Part of a small language model's weights.
Size: 9 layers, width 640, 8 heads of 64.
Architecture: RMSNorm before and after each block, no biases in attention or MLP, untied embeddings, capped logits.
Each number is 200 + 30 x the weight over the matrix's rms, rounded and kept within 0 to 999. Layers, rows and columns count from 0.

# v: layer 5 attention value, 512x640, rms 0.0347, rows 77-127, columns 512-575
# o: layer 5 attention output (transposed), 512x640, rms 0.236, rows 77-127, columns 512-575
# q: layer 5 attention query, 512x640, rms 0.0307, rows 128-129, columns 512-575
# k: layer 5 attention key, 512x640, rms 0.0314, rows 128, columns 512-575
v77,195,243,194,219,226,206,251,111,178,154,178,208,240,225,172,186,176,192,195,143,204,260,193,187,148,176,229,186,201,168,201,169,185,196,218,196,231,221,211,175,204,211,204,210,210,222,186,177,160,166,223,200,256,229,197,228,207,207,190,187,261,209,189,164
o77,156,172,165,202,193,205,155,258,215,224,201,204,184,176,226,167,235,167,214,239,202,182,215,197,240,149,159,153,229,214,194,221,181,224,197,206,123,205,217,196,179,209,180,193,166,174,200,219,226,202,172,236,130,163,215,175,165,186,211,178,208,226,222,250
v78,202,227,233,225,173,185,202,203,208,190,206,171,170,216,173,213,164,192,167,213,226,189,192,192,192,218,209,113,208,177,198,173,210,211,221,247,201,149,181,227,171,154,193,212,167,165,160,201,230,185,189,181,196,213,227,217,165,185,221,247,240,177,221,226
o78,192,205,195,230,240,195,196,195,200,233,217,237,231,188,201,225,272,225,178,198,170,212,214,194,235,181,213,221,188,215,198,209,250,195,219,165,175,231,216,187,242,167,175,213,229,213,212,215,167,227,193,217,212,202,211,185,201,184,199,194,155,223,208,164
v79,202,162,193,147,204,194,160,195,206,187,162,201,193,186,186,194,146,231,195,243,233,212,202,159,228,267,195,215,224,208,216,207,175,261,154,205,218,189,180,243,190,166,192,172,169,204,203,240,189,221,193,209,140,170,242,210,208,167,234,179,157,222,203,240
o79,182,216,180,242,157,162,173,215,171,200,213,195,203,216,245,152,240,180,160,223,176,183,161,239,218,164,244,171,163,195,217,236,176,175,217,218,194,220,188,219,216,177,193,241,164,238,180,171,182,166,193,255,185,158,160,140,220,174,201,194,227,226,188,184
v80,228,239,191,179,249,233,213,182,225,194,237,167,207,225,163,241,203,205,156,180,175,150,222,221,216,206,196,197,175,151,198,199,171,231,211,158,193,159,164,159,177,197,204,175,224,170,154,224,171,179,179,261,265,165,217,259,206,179,183,239,205,191,181,226
o80,217,156,211,200,165,177,196,190,158,214,158,248,202,206,183,204,216,219,201,228,201,201,232,145,169,248,136,220,199,218,156,218,242,182,234,228,180,255,260,218,191,220,204,232,241,225,190,224,191,224,243,171,222,167,236,164,171,209,226,245,229,174,196,177
v81,191,201,167,223,169,151,177,174,176,189,147,162,154,202,178,142,255,192,187,178,156,161,190,231,207,206,183,193,250,238,182,176,241,202,191,254,251,216,207,165,162,223,212,183,209,229,194,180,181,193,221,190,160,190,211,228,182,215,219,222,204,204,151,204
o81,211,207,237,166,271,275,217,175,235,211,197,195,205,216,227,226,202,236,258,216,181,236,231,188,210,186,205,145,150,184,202,216,192,182,187,167,152,129,207,207,213,208,170,193,125,161,187,197,201,198,188,219,178,209,186,177,164,188,206,205,221,191,187,227
v82,183,204,140,173,215,182,194,222,202,193,218,236,189,163,139,218,199,237,155,169,209,216,236,202,170,186,243,201,226,197,231,208,182,161,251,250,169,231,220,184,200,244,214,168,184,165,227,166,175,195,208,217,228,218,217,204,203,199,173,231,196,240,169,258
o82,194,171,243,187,165,245,170,181,248,183,190,147,170,216,235,195,195,194,204,231,181,213,199,192,217,217,210,184,155,170,169,220,207,209,159,118,269,191,157,198,168,185,185,222,240,255,186,233,201,228,192,176,191,243,212,217,165,235,231,195,212,234,224,151
v83,176,193,230,206,228,177,184,232,212,234,175,175,213,253,187,196,235,213,183,252,189,262,171,222,167,175,168,226,206,177,209,201,224,174,209,184,227,218,213,144,168,147,210,241,201,206,198,143,233,183,212,171,227,222,205,201,176,219,194,151,203,202,218,225
o83,182,202,170,195,243,215,180,209,208,257,215,216,187,213,256,187,164,199,192,213,191,140,258,200,239,243,199,183,205,200,200,154,177,174,152,221,187,216,200,213,220,235,178,205,182,239,198,230,195,175,196,208,225,235,213,209,233,229,229,149,215,193,221,194
v84,182,170,190,232,235,211,255,205,179,241,225,228,206,202,172,189,131,211,189,204,246,210,220,197,226,183,178,230,223,209,177,204,212,214,156,189,232,201,190,221,190,148,234,228,236,197,198,208,250,219,152,239,193,196,223,194,249,162,220,167,156,247,203,207
o84,199,211,225,192,212,166,165,176,178,169,206,188,179,198,211,204,246,217,167,205,192,161,207,205,226,144,274,156,192,212,184,183,178,174,199,218,157,213,201,195,180,169,145,235,142,217,212,189,245,162,233,141,225,170,240,226,206,193,169,227,237,184,225,173
v85,179,199,207,236,202,174,178,224,213,247,181,188,175,223,224,215,234,222,176,137,174,219,190,170,151,188,183,152,165,201,178,208,221,174,218,199,166,209,170,205,197,289,254,266,190,221,181,161,249,163,180,169,200,198,182,257,210,196,210,232,216,228,154,212
o85,232,204,199,200,177,199,201,205,196,187,204,209,196,182,138,142,194,206,196,195,223,171,169,215,195,246,195,217,187,209,226,196,210,219,213,175,260,174,241,225,230,141,177,152,277,158,233,240,168,194,243,211,180,191,188,174,191,219,188,225,200,157,206,224
v86,187,200,173,197,202,163,192,240,186,222,195,185,251,110,202,193,152,218,216,198,223,176,194,192,156,226,193,211,224,166,169,225,220,182,216,214,159,177,210,169,196,207,189,206,198,213,204,135,209,191,169,189,241,211,229,190,208,214,179,229,207,175,214,155
o86,221,183,204,197,183,241,184,182,242,163,199,200,229,231,257,209,251,199,189,211,206,286,207,235,199,160,143,189,218,179,227,184,221,197,188,204,217,181,220,216,231,185,188,208,196,173,225,260,146,162,203,206,213,185,216,228,140,229,249,188,181,259,194,204
v87,221,217,179,180,168,198,231,190,187,200,187,195,206,156,176,255,242,193,172,242,240,192,224,218,212,242,171,252,157,187,187,215,224,183,216,176,198,247,217,213,186,191,172,207,219,223,177,178,216,197,231,206,218,153,202,230,201,191,204,230,241,181,172,196
o87,203,250,203,225,218,209,201,181,215,199,167,203,223,213,246,180,195,221,264,177,198,194,164,184,202,148,152,196,226,205,246,194,198,224,226,219,150,145,192,180,184,177,219,214,250,208,225,212,209,191,215,154,199,223,213,210,211,180,179,189,145,202,228,212
v88,188,198,162,213,153,176,222,189,185,173,186,187,196,204,233,194,196,185,238,210,209,200,175,153,191,217,235,189,187,147,204,179,156,204,186,218,152,167,229,195,199,192,196,182,204,179,247,213,140,204,177,189,227,198,156,192,228,246,213,193,199,182,172,191
o88,179,209,247,181,192,223,220,185,201,226,162,172,208,179,149,181,216,203,158,229,140,180,165,232,183,242,186,288,161,217,199,204,180,191,223,193,227,224,173,220,246,251,210,216,230,194,208,199,207,186,176,227,184,183,251,225,183,186,182,184,209,233,218,184
v89,240,189,228,167,191,157,226,168,221,231,186,197,159,183,173,167,238,223,211,219,212,196,192,207,251,232,164,280,181,201,225,157,222,178,210,179,207,233,203,166,164,182,185,182,192,223,229,236,158,168,234,207,169,194,227,192,210,127,159,253,202,205,202,214
o89,234,194,172,210,168,205,204,215,194,208,199,176,222,258,213,195,188,198,214,214,181,237,192,201,204,207,231,158,209,226,223,261,153,227,158,210,205,213,227,231,242,211,163,206,146,145,149,145,229,225,165,164,212,183,167,216,173,228,226,220,191,182,192,203
v90,210,200,201,213,143,232,140,165,177,201,163,207,190,218,212,146,201,244,140,259,248,203,253,176,213,276,206,180,181,201,184,193,203,253,157,201,177,247,227,196,197,134,229,186,181,174,206,209,149,189,207,209,234,217,204,221,191,190,229,213,220,203,205,207
o90,190,221,154,213,183,177,218,225,213,203,202,162,146,167,201,213,202,166,214,237,189,227,216,237,158,178,175,208,212,261,228,237,174,216,183,180,194,165,178,229,201,223,172,197,189,248,209,211,230,195,175,221,177,197,157,197,207,245,171,169,210,247,178,192
v91,191,155,183,188,209,217,217,199,231,221,173,201,179,221,189,194,231,233,244,249,210,204,182,225,241,206,161,262,199,243,180,175,189,196,194,255,217,223,182,223,251,196,233,182,194,207,178,207,229,179,208,235,218,210,198,209,232,168,205,260,195,188,234,190
o91,242,188,234,150,236,162,206,226,222,200,220,151,178,166,241,215,165,210,155,199,210,190,195,186,233,182,226,134,203,178,231,165,222,216,209,174,224,193,234,215,205,190,194,194,131,166,168,211,208,245,233,127,215,219,187,189,200,230,215,202,223,227,212,206
v92,240,190,194,202,173,154,221,217,210,267,218,180,196,205,179,189,233,208,206,200,204,229,228,196,197,201,137,228,195,211,221,188,209,183,195,215,202,241,203,236,176,231,236,190,188,202,189,251,160,234,181,207,208,175,207,160,200,188,207,212,182,179,195,174
o92,228,215,237,203,269,187,224,179,144,200,166,205,205,216,217,227,200,189,224,178,188,212,195,199,211,159,242,185,170,177,153,252,195,237,215,191,211,189,186,214,222,174,176,188,158,204,207,217,221,188,207,182,187,186,215,205,224,186,213,185,264,231,162,201
v93,192,245,183,193,221,211,184,185,207,214,207,234,213,204,143,177,183,142,155,183,158,195,186,182,191,191,258,156,250,188,179,211,177,138,178,203,218,172,235,206,281,218,207,203,259,225,202,239,197,260,140,225,159,213,181,179,162,227,217,173,252,210,216,175
o93,190,167,214,228,184,208,197,242,234,192,217,210,191,194,264,208,183,207,217,210,160,223,180,216,172,222,171,225,180,193,202,173,193,220,204,200,220,209,219,203,230,186,192,196,226,183,140,155,194,172,234,204,210,178,193,209,199,231,185,226,176,185,157,175
v94,243,219,226,188,184,209,172,229,227,149,222,185,187,176,204,212,213,183,232,183,230,203,192,205,207,220,163,169,192,234,249,208,208,220,160,208,221,217,179,223,195,196,214,211,198,175,171,256,200,157,157,206,174,158,206,194,202,188,197,201,261,217,219,198
o94,184,217,218,192,199,213,248,193,236,214,205,211,190,213,205,241,198,225,160,187,175,236,228,230,215,144,202,226,197,206,186,196,206,158,175,171,258,198,169,167,181,185,238,216,195,176,155,188,182,210,261,263,246,176,206,239,217,216,216,217,202,211,215,229
v95,210,218,235,147,210,176,213,197,262,225,168,201,191,192,194,197,171,248,135,187,203,198,163,219,243,149,219,242,202,230,220,196,200,196,209,221,232,184,176,181,173,193,177,206,190,220,228,212,197,173,171,211,199,193,229,219,153,189,179,175,200,183,193,205
o95,168,221,164,221,156,189,168,169,173,166,220,165,197,194,246,179,215,215,258,222,212,204,191,189,134,238,192,215,242,182,189,194,193,251,175,233,229,207,221,204,202,197,171,177,179,209,199,177,207,211,210,194,220,204,209,190,242,195,210,191,173,191,213,190
v96,199,206,206,196,205,160,189,209,244,179,193,210,229,166,186,214,188,252,217,159,175,223,198,202,199,155,220,204,205,203,166,217,189,243,243,191,166,227,221,190,245,148,207,228,186,237,225,163,217,203,231,184,217,192,196,213,207,191,206,234,248,238,228,204
o96,219,192,177,223,227,201,203,219,171,244,183,143,186,231,213,124,195,193,184,219,170,150,211,179,156,230,196,189,231,220,232,198,217,129,184,200,222,172,186,193,171,203,204,205,216,177,201,172,191,160,221,187,194,207,179,205,190,234,201,228,199,211,235,188
v97,202,210,230,192,183,190,166,147,141,183,214,179,205,214,156,203,233,177,201,215,218,258,247,204,234,188,186,174,195,135,194,193,224,209,151,222,198,149,164,175,232,205,218,210,210,181,212,177,147,215,191,185,161,196,228,207,207,217,212,211,156,253,203,208
o97,262,220,191,234,269,172,193,255,194,200,206,192,234,234,244,222,248,206,188,155,218,186,194,193,207,146,215,194,175,212,199,192,176,162,234,165,205,251,219,200,199,194,190,240,157,214,212,231,229,173,217,244,177,220,193,173,210,244,187,187,207,178,202,180
v98,166,182,182,144,189,186,254,192,207,196,164,215,207,197,181,200,256,196,167,232,165,194,231,248,206,222,220,203,214,289,232,192,183,216,161,188,213,233,193,221,196,142,250,190,183,216,171,195,238,220,248,148,203,227,209,168,188,225,203,188,203,220,217,226
o98,286,230,174,218,213,153,155,228,174,166,148,194,213,166,184,187,182,245,190,191,225,180,182,178,212,197,215,169,221,202,148,223,221,270,248,194,215,214,201,225,156,163,206,153,60,203,226,265,206,224,227,214,211,188,165,228,158,165,192,229,153,178,170,168
v99,206,236,185,160,189,192,204,198,209,154,175,228,199,137,213,241,187,174,248,242,191,206,272,182,178,194,221,158,190,160,180,172,199,212,232,181,177,211,199,173,215,262,258,203,169,180,227,206,225,237,174,192,226,190,196,231,230,183,178,233,162,173,214,228
o99,208,185,201,236,210,201,222,166,174,230,196,172,190,248,161,190,218,195,199,226,247,198,155,211,182,161,156,225,196,198,211,257,247,204,222,190,134,224,206,255,212,203,217,199,172,224,185,238,178,220,240,181,152,187,240,191,238,221,253,246,215,206,137,166
v100,155,210,202,176,144,251,217,193,228,213,177,160,229,214,188,206,185,208,243,186,246,168,210,206,246,214,195,194,189,165,191,228,208,194,179,232,200,182,197,227,220,201,198,223,190,202,229,211,202,218,259,207,164,244,210,233,149,182,175,227,216,186,216,215
o100,278,152,181,217,251,210,193,238,191,179,207,229,196,229,224,184,202,195,223,206,179,198,222,227,166,226,180,123,171,238,244,214,179,169,182,168,268,190,193,183,214,203,208,200,238,225,172,187,153,197,167,197,189,208,187,211,246,223,199,205,222,209,189,186
v101,186,227,210,209,204,186,219,214,227,245,172,208,181,215,246,207,191,206,178,189,225,233,207,228,237,162,159,218,200,226,189,182,200,238,185,141,183,226,187,194,222,188,213,209,226,233,244,195,208,191,250,184,228,187,247,199,240,219,236,215,150,187,219,189
o101,188,176,213,182,197,208,191,202,189,194,259,219,183,208,211,186,170,163,197,241,241,187,181,158,152,219,272,176,240,206,202,183,140,185,198,245,191,208,223,213,155,173,188,191,171,182,174,196,192,185,146,212,248,206,175,171,191,203,234,169,188,171,244,173
v102,197,228,223,199,246,195,217,182,209,235,225,210,195,225,136,186,197,252,272,167,179,158,150,167,159,188,205,201,226,167,228,170,218,212,242,179,235,152,156,247,231,239,208,242,202,198,169,217,187,201,180,218,184,196,161,219,194,147,173,171,219,166,161,211
o102,212,132,186,208,167,197,183,202,200,154,195,231,189,230,210,189,146,199,168,192,196,185,209,235,218,184,197,247,153,247,194,168,240,199,198,220,217,233,238,173,222,204,209,226,156,176,201,189,245,211,218,187,260,195,257,162,238,236,197,226,171,246,215,198
v103,176,149,196,221,219,244,188,184,215,184,169,252,195,221,216,228,194,220,197,207,212,151,197,205,211,266,222,193,158,209,206,164,215,238,179,204,209,244,199,213,136,188,200,224,153,219,201,187,205,205,219,189,185,164,199,206,209,183,158,243,251,208,176,224
o103,170,219,238,190,195,123,206,210,174,227,210,209,208,172,172,137,234,211,230,156,188,234,244,209,187,178,204,189,198,220,202,209,176,158,228,195,203,183,174,180,219,159,227,162,170,226,188,190,225,215,185,220,186,219,221,191,209,219,258,152,177,184,226,214
v104,141,243,168,233,260,229,209,189,217,190,200,177,221,169,185,243,160,198,175,192,193,210,161,188,159,197,159,198,217,197,193,192,183,195,164,181,203,123,255,186,215,225,185,220,278,179,211,197,218,210,185,142,197,232,199,207,205,207,192,228,231,178,215,180
o104,220,169,216,198,155,171,189,229,175,193,180,205,211,216,235,193,207,271,249,138,194,205,223,233,190,229,211,153,206,227,169,181,223,193,204,201,164,226,154,182,212,222,196,222,178,173,205,177,183,190,190,221,261,224,160,180,158,185,202,173,199,243,231,235
v105,229,205,166,182,230,224,201,235,228,220,185,218,212,170,214,238,202,182,237,214,178,189,180,197,241,134,147,176,169,208,218,207,243,201,189,196,165,231,224,161,231,181,180,165,156,239,181,220,236,216,238,250,236,134,224,201,172,160,185,265,146,178,133,199
o105,268,213,236,176,222,167,184,139,186,161,228,185,189,172,225,196,238,197,217,161,177,197,235,191,206,229,254,256,241,147,105,231,187,215,212,200,213,215,183,226,256,191,225,220,222,210,240,251,184,191,200,229,164,230,234,204,228,275,234,165,231,202,230,205
v106,208,225,212,239,245,173,160,171,199,203,253,192,200,165,194,213,234,176,219,170,213,216,234,169,196,217,214,215,223,206,244,220,199,226,201,193,207,180,247,186,211,141,225,147,224,143,206,240,195,198,175,188,237,180,245,193,197,205,191,237,183,189,184,197
o106,266,190,234,180,190,187,200,220,214,228,213,220,220,226,187,194,189,211,202,247,166,148,208,179,203,212,205,203,159,169,178,185,196,213,180,221,179,196,153,186,174,215,180,256,225,240,211,218,210,170,227,186,170,171,180,171,204,202,209,200,195,203,177,219
v107,227,205,207,183,219,181,196,185,215,228,210,208,162,168,202,219,160,189,191,180,259,239,234,238,280,199,237,247,210,200,232,170,203,211,165,207,180,193,187,222,178,169,191,169,150,242,209,199,182,169,206,185,161,158,216,206,218,181,168,195,164,207,175,191
o107,255,230,221,153,200,167,201,202,154,181,200,203,284,169,162,195,248,206,200,217,178,165,163,165,203,184,173,149,167,214,157,195,202,142,238,185,182,204,190,190,208,222,224,180,175,173,204,226,242,247,190,237,247,207,169,207,176,237,214,213,234,192,196,228
v108,204,198,215,216,236,177,140,180,174,180,238,202,220,234,201,170,143,206,205,224,174,250,139,194,190,188,250,178,204,195,174,155,170,123,178,205,195,289,221,184,231,164,159,162,236,246,167,241,230,190,206,252,196,205,188,217,244,158,181,205,180,221,169,198
o108,216,186,162,191,180,222,219,190,214,180,184,224,201,170,234,206,202,181,203,178,169,151,190,215,208,167,132,205,193,216,221,211,225,223,225,148,224,145,169,189,199,122,227,190,194,149,230,173,171,174,165,165,216,231,205,195,173,268,267,193,198,191,256,160
v109,220,205,241,213,187,173,212,196,233,174,196,187,191,183,214,204,257,211,213,206,211,177,241,224,234,188,172,165,176,186,150,200,168,243,170,196,228,188,204,249,206,136,173,190,163,165,219,223,221,145,186,145,155,199,192,218,234,210,217,201,206,197,194,196
o109,202,185,146,219,179,192,194,193,178,172,220,161,203,170,210,162,178,187,209,179,163,189,188,204,219,224,247,187,222,226,216,213,264,178,205,221,174,204,206,183,184,265,184,183,209,212,251,206,162,217,182,190,194,184,196,206,205,201,241,176,224,175,150,200
v110,127,208,236,199,216,190,231,202,213,218,168,193,155,227,193,238,198,215,275,181,240,152,210,214,139,198,187,217,178,202,178,181,182,185,192,182,216,183,191,194,172,208,251,245,83,220,213,255,180,218,208,209,212,196,232,192,193,187,188,229,184,198,192,228
o110,233,162,170,220,223,164,182,204,182,200,169,206,239,216,151,183,199,172,213,167,165,254,244,177,244,158,230,208,262,207,227,177,240,285,197,204,215,211,222,227,188,224,169,158,249,167,126,202,230,205,208,182,203,209,203,217,173,224,214,210,184,181,205,222
v111,161,239,226,236,205,226,223,174,246,236,157,209,131,228,203,211,202,165,222,220,183,172,188,162,175,210,182,151,194,171,218,223,260,195,216,170,149,283,200,187,213,249,220,218,200,205,202,160,295,210,161,157,219,175,231,245,177,210,170,236,219,169,207,156
o111,216,193,259,170,197,219,213,206,176,251,243,202,210,189,216,168,207,217,208,214,204,221,200,234,228,170,270,229,190,198,194,202,171,189,205,212,183,167,194,224,229,228,174,208,224,194,191,176,208,218,174,270,202,205,196,155,207,191,186,195,173,248,168,256
v112,173,144,191,154,166,189,168,206,170,221,169,199,180,237,205,191,156,181,162,199,159,198,192,206,164,177,202,131,230,167,161,219,170,202,184,153,175,206,203,173,193,235,205,194,235,198,148,218,165,172,176,192,210,211,229,251,222,214,206,202,183,212,213,199
o112,214,198,257,236,233,190,256,190,196,205,232,248,211,182,190,198,235,192,193,201,178,233,154,224,225,202,212,227,169,211,225,155,153,239,168,252,231,178,171,193,239,174,178,217,208,226,198,155,209,220,233,199,146,200,179,177,223,193,170,200,211,160,235,215
v113,225,199,224,204,202,213,236,195,202,190,231,218,212,198,251,221,197,260,213,231,205,226,236,188,256,257,194,228,195,206,222,155,215,239,212,229,222,231,206,197,177,162,171,192,193,187,219,226,174,196,227,178,222,182,207,206,182,200,208,215,194,198,211,157
o113,191,239,257,218,178,172,206,223,228,219,153,215,157,201,177,161,202,207,204,197,201,189,186,195,204,116,224,221,183,198,177,188,172,210,199,167,156,150,184,211,197,180,161,232,143,196,192,176,194,152,176,206,165,188,201,172,207,237,238,175,195,187,197,270
v114,192,245,178,185,188,210,225,150,175,223,188,197,175,190,239,232,191,172,192,203,214,182,214,224,192,201,218,239,206,175,209,198,161,208,224,198,154,186,205,198,203,191,235,222,176,222,179,200,163,189,194,193,209,218,177,165,231,223,218,219,232,189,185,198
o114,169,192,257,192,194,235,186,213,246,155,190,218,190,216,179,180,175,211,195,216,195,212,175,167,206,205,154,222,190,193,194,198,251,152,170,164,152,199,210,198,121,167,182,184,210,237,240,177,237,227,235,195,163,207,260,226,198,161,208,223,177,164,188,213
v115,202,182,196,221,180,184,167,211,212,189,185,207,210,218,193,198,227,174,185,241,193,231,199,186,127,237,201,205,218,219,262,247,237,206,169,174,216,186,244,167,222,195,223,177,141,225,183,213,209,254,174,202,172,227,193,208,206,163,153,184,190,175,234,180
o115,224,189,207,144,224,227,213,246,172,215,196,165,204,170,188,188,186,225,231,201,166,190,244,200,222,202,226,210,216,199,162,212,168,214,220,226,204,213,180,190,160,196,185,222,201,256,213,192,189,173,188,197,241,170,214,217,196,204,179,189,206,230,189,237
v116,184,209,189,213,211,171,226,163,133,220,219,221,180,238,195,213,172,196,213,230,212,173,234,201,221,156,216,206,176,225,251,244,173,216,175,171,216,262,213,220,207,198,216,190,204,215,195,223,212,148,234,188,232,224,163,175,206,225,190,202,215,194,150,220
o116,211,191,209,165,158,242,177,247,278,212,216,189,204,217,191,134,244,209,135,178,184,213,179,192,185,256,226,206,188,244,190,211,197,177,218,219,187,161,204,168,267,203,215,180,177,215,181,207,151,246,201,215,233,225,225,243,178,235,176,188,194,192,246,167
v117,211,143,195,229,183,179,157,215,148,223,238,189,214,211,196,154,162,261,204,219,204,170,237,216,205,227,218,169,201,163,180,218,213,213,177,169,207,185,238,203,234,218,186,250,173,177,221,144,155,204,191,179,167,240,197,161,206,258,159,170,202,186,218,212
o117,225,234,254,158,214,193,199,227,188,200,208,203,177,195,230,240,265,157,223,213,150,207,171,188,197,208,220,205,196,214,202,193,193,190,174,218,189,212,188,158,202,230,239,171,199,210,210,222,165,214,203,216,213,169,188,228,168,163,219,204,174,169,174,239
v118,195,236,154,174,167,215,243,135,192,157,267,151,181,218,182,167,202,182,179,220,227,203,231,208,192,187,197,182,187,183,186,194,195,196,151,198,221,232,226,194,201,214,201,181,247,179,219,213,224,208,181,214,218,179,196,230,177,227,201,228,170,170,208,176
o118,220,224,231,228,221,254,209,255,221,255,217,226,205,199,214,225,170,205,186,232,183,221,161,215,217,240,187,216,199,217,162,169,246,215,212,213,167,225,236,237,224,215,199,180,172,211,206,160,204,190,224,204,180,194,200,228,250,159,230,189,122,241,215,226
v119,232,217,199,250,218,210,197,201,223,212,183,173,235,217,198,216,186,185,213,169,221,171,190,177,215,170,204,176,183,172,173,195,181,216,215,209,200,216,206,221,252,223,219,217,194,213,195,216,193,191,199,227,177,231,150,226,176,181,193,174,208,222,215,153
o119,229,211,233,229,211,145,207,245,181,173,205,214,204,186,167,189,211,182,158,181,199,211,185,228,186,170,211,267,244,155,193,226,192,203,193,204,183,201,205,196,179,164,179,175,252,184,167,175,221,198,171,245,250,178,248,212,190,199,207,176,183,154,162,254
v120,232,242,165,215,156,215,183,231,156,241,207,189,183,212,229,235,202,146,221,179,211,202,194,173,214,177,183,255,208,193,176,222,218,160,231,174,235,161,191,182,217,194,253,252,151,183,209,209,165,210,185,178,189,196,164,191,198,180,214,178,182,213,173,222
o120,213,189,216,197,194,176,214,165,240,181,201,216,188,185,182,174,173,218,211,257,179,182,163,235,204,216,217,152,208,196,217,180,239,221,179,211,179,174,182,223,190,207,188,157,265,228,201,178,203,164,223,230,245,158,228,186,172,243,208,196,213,220,209,190
v121,153,198,175,243,192,169,171,233,172,202,210,231,178,204,157,187,238,215,199,187,234,195,199,170,223,221,210,170,182,183,220,168,216,188,216,228,183,193,191,205,200,205,212,209,180,230,180,234,198,209,256,197,206,208,181,243,239,215,220,139,176,218,182,140
o121,188,183,224,130,181,229,191,160,249,195,182,187,218,212,224,185,155,244,195,227,202,192,201,219,165,163,196,230,201,199,186,217,174,175,207,175,218,237,215,120,152,203,215,182,244,158,212,163,172,199,159,188,210,274,197,172,225,214,197,219,221,188,171,232
v122,244,212,193,172,206,219,196,194,190,209,193,165,217,180,220,178,187,223,154,191,190,222,200,209,265,219,247,204,209,240,176,167,197,220,175,233,207,223,192,193,188,136,158,239,172,218,199,230,216,248,230,193,261,214,196,203,182,196,220,202,140,207,240,158
o122,191,196,195,212,209,194,251,215,199,216,173,230,167,188,149,191,213,200,202,191,175,200,197,199,191,141,227,192,195,184,214,229,216,166,214,212,230,196,208,207,169,209,235,181,232,198,193,174,183,199,140,203,164,144,221,202,158,183,221,161,247,203,225,255
v123,238,230,239,187,213,197,233,217,211,194,196,196,151,223,199,175,162,199,160,241,195,176,212,196,251,226,158,252,159,261,198,181,157,244,163,207,224,185,245,211,140,195,237,191,192,185,198,255,224,155,202,194,184,201,166,190,181,192,184,211,157,182,200,232
o123,216,169,206,199,151,208,198,183,208,242,202,199,188,155,234,229,194,148,196,190,251,216,136,226,167,161,180,147,225,206,169,258,267,178,245,185,201,193,212,214,217,185,207,188,182,249,233,170,185,223,198,197,188,182,207,189,205,211,203,179,188,222,192,172
v124,223,259,231,199,175,173,218,236,164,160,271,200,214,160,178,206,174,176,144,206,204,234,186,224,229,152,194,195,186,226,177,181,194,228,189,228,212,204,183,200,170,212,188,190,195,205,181,194,178,186,200,173,221,175,190,176,200,228,162,157,193,255,227,229
o124,209,175,163,196,174,208,224,179,227,233,153,123,191,187,221,151,218,233,195,172,208,131,208,209,187,237,186,203,190,226,198,240,223,228,231,205,195,184,192,226,184,207,194,212,208,197,200,202,200,218,211,207,157,228,169,274,194,142,184,252,149,196,166,221
v125,192,152,186,205,208,228,191,230,225,258,189,173,169,182,195,229,158,212,208,244,179,170,239,198,212,214,181,208,220,179,154,208,221,169,173,203,210,193,190,223,186,127,171,208,223,206,163,207,234,178,259,213,236,188,255,197,225,222,210,219,221,214,188,206
o125,179,198,199,174,176,190,228,175,206,209,201,268,216,206,190,146,240,208,142,186,180,207,183,201,182,223,203,258,191,237,234,196,203,193,210,188,242,186,227,180,193,226,171,186,145,189,211,179,155,201,194,214,213,209,126,198,187,209,177,161,182,185,241,200
v126,214,209,189,250,176,221,217,204,177,209,218,186,194,261,193,155,224,185,242,246,186,174,234,226,170,162,170,220,131,240,190,205,218,218,195,179,194,214,192,235,222,198,201,217,210,246,229,203,174,176,204,180,166,202,155,202,224,162,168,231,143,172,215,221
o126,221,197,207,165,190,135,184,184,184,202,208,208,188,167,201,191,150,214,214,213,218,214,163,206,204,181,222,145,235,149,243,183,203,194,178,200,201,243,207,243,145,217,217,151,76,212,180,219,219,177,220,221,220,206,215,180,166,193,202,227,186,205,215,240
v127,225,203,206,198,218,212,225,201,169,178,191,189,213,205,195,260,194,160,229,178,193,187,190,174,200,200,204,183,157,188,207,213,141,215,200,176,216,232,183,226,244,176,233,178,211,192,238,196,182,179,165,211,160,187,204,186,214,217,212,208,181,234,192,221
o127,210,222,195,209,126,168,198,198,174,169,191,209,175,218,198,146,210,237,220,232,248,171,135,218,205,188,108,168,221,181,190,203,216,179,165,197,160,186,214,212,172,233,190,186,176,247,167,228,191,229,199,189,256,211,195,195,216,179,143,198,222,159,224,129
q128,200,181,228,192,155,203,249,215,213,202,163,229,184,195,247,224,212,183,211,191,262,152,205,190,185,182,174,198,219,198,203,185,214,195,217,214,160,214,193,247,190,179,222,218,206,230,163,173,170,217,206,179,199,196,179,184,166,180,211,207,212,202,203,191
k128,216,197,209,200,210,220,203,202,191,207,192,172,224,196,173,194,173,187,201,214,211,230,200,199,216,227,181,207,186,187,218,192,198,208,193,201,205,191,185,221,229,225,191,211,202,199,205,174,221,199,235,197,202,216,217,196,204,239,204,189,208,203,200,192
q129,186,159,203,189,179,207,203,218,233,175,168,214,174,198,240,219,202,163,197,210,242,184,198,163,194,184,177,173,221,223,199,211,196,197,206,216,173,201,172,218,204,184,258,227,179,238,202,201,174,201,214,200,209,177,188,197,167,182,223,201,176,238,210,192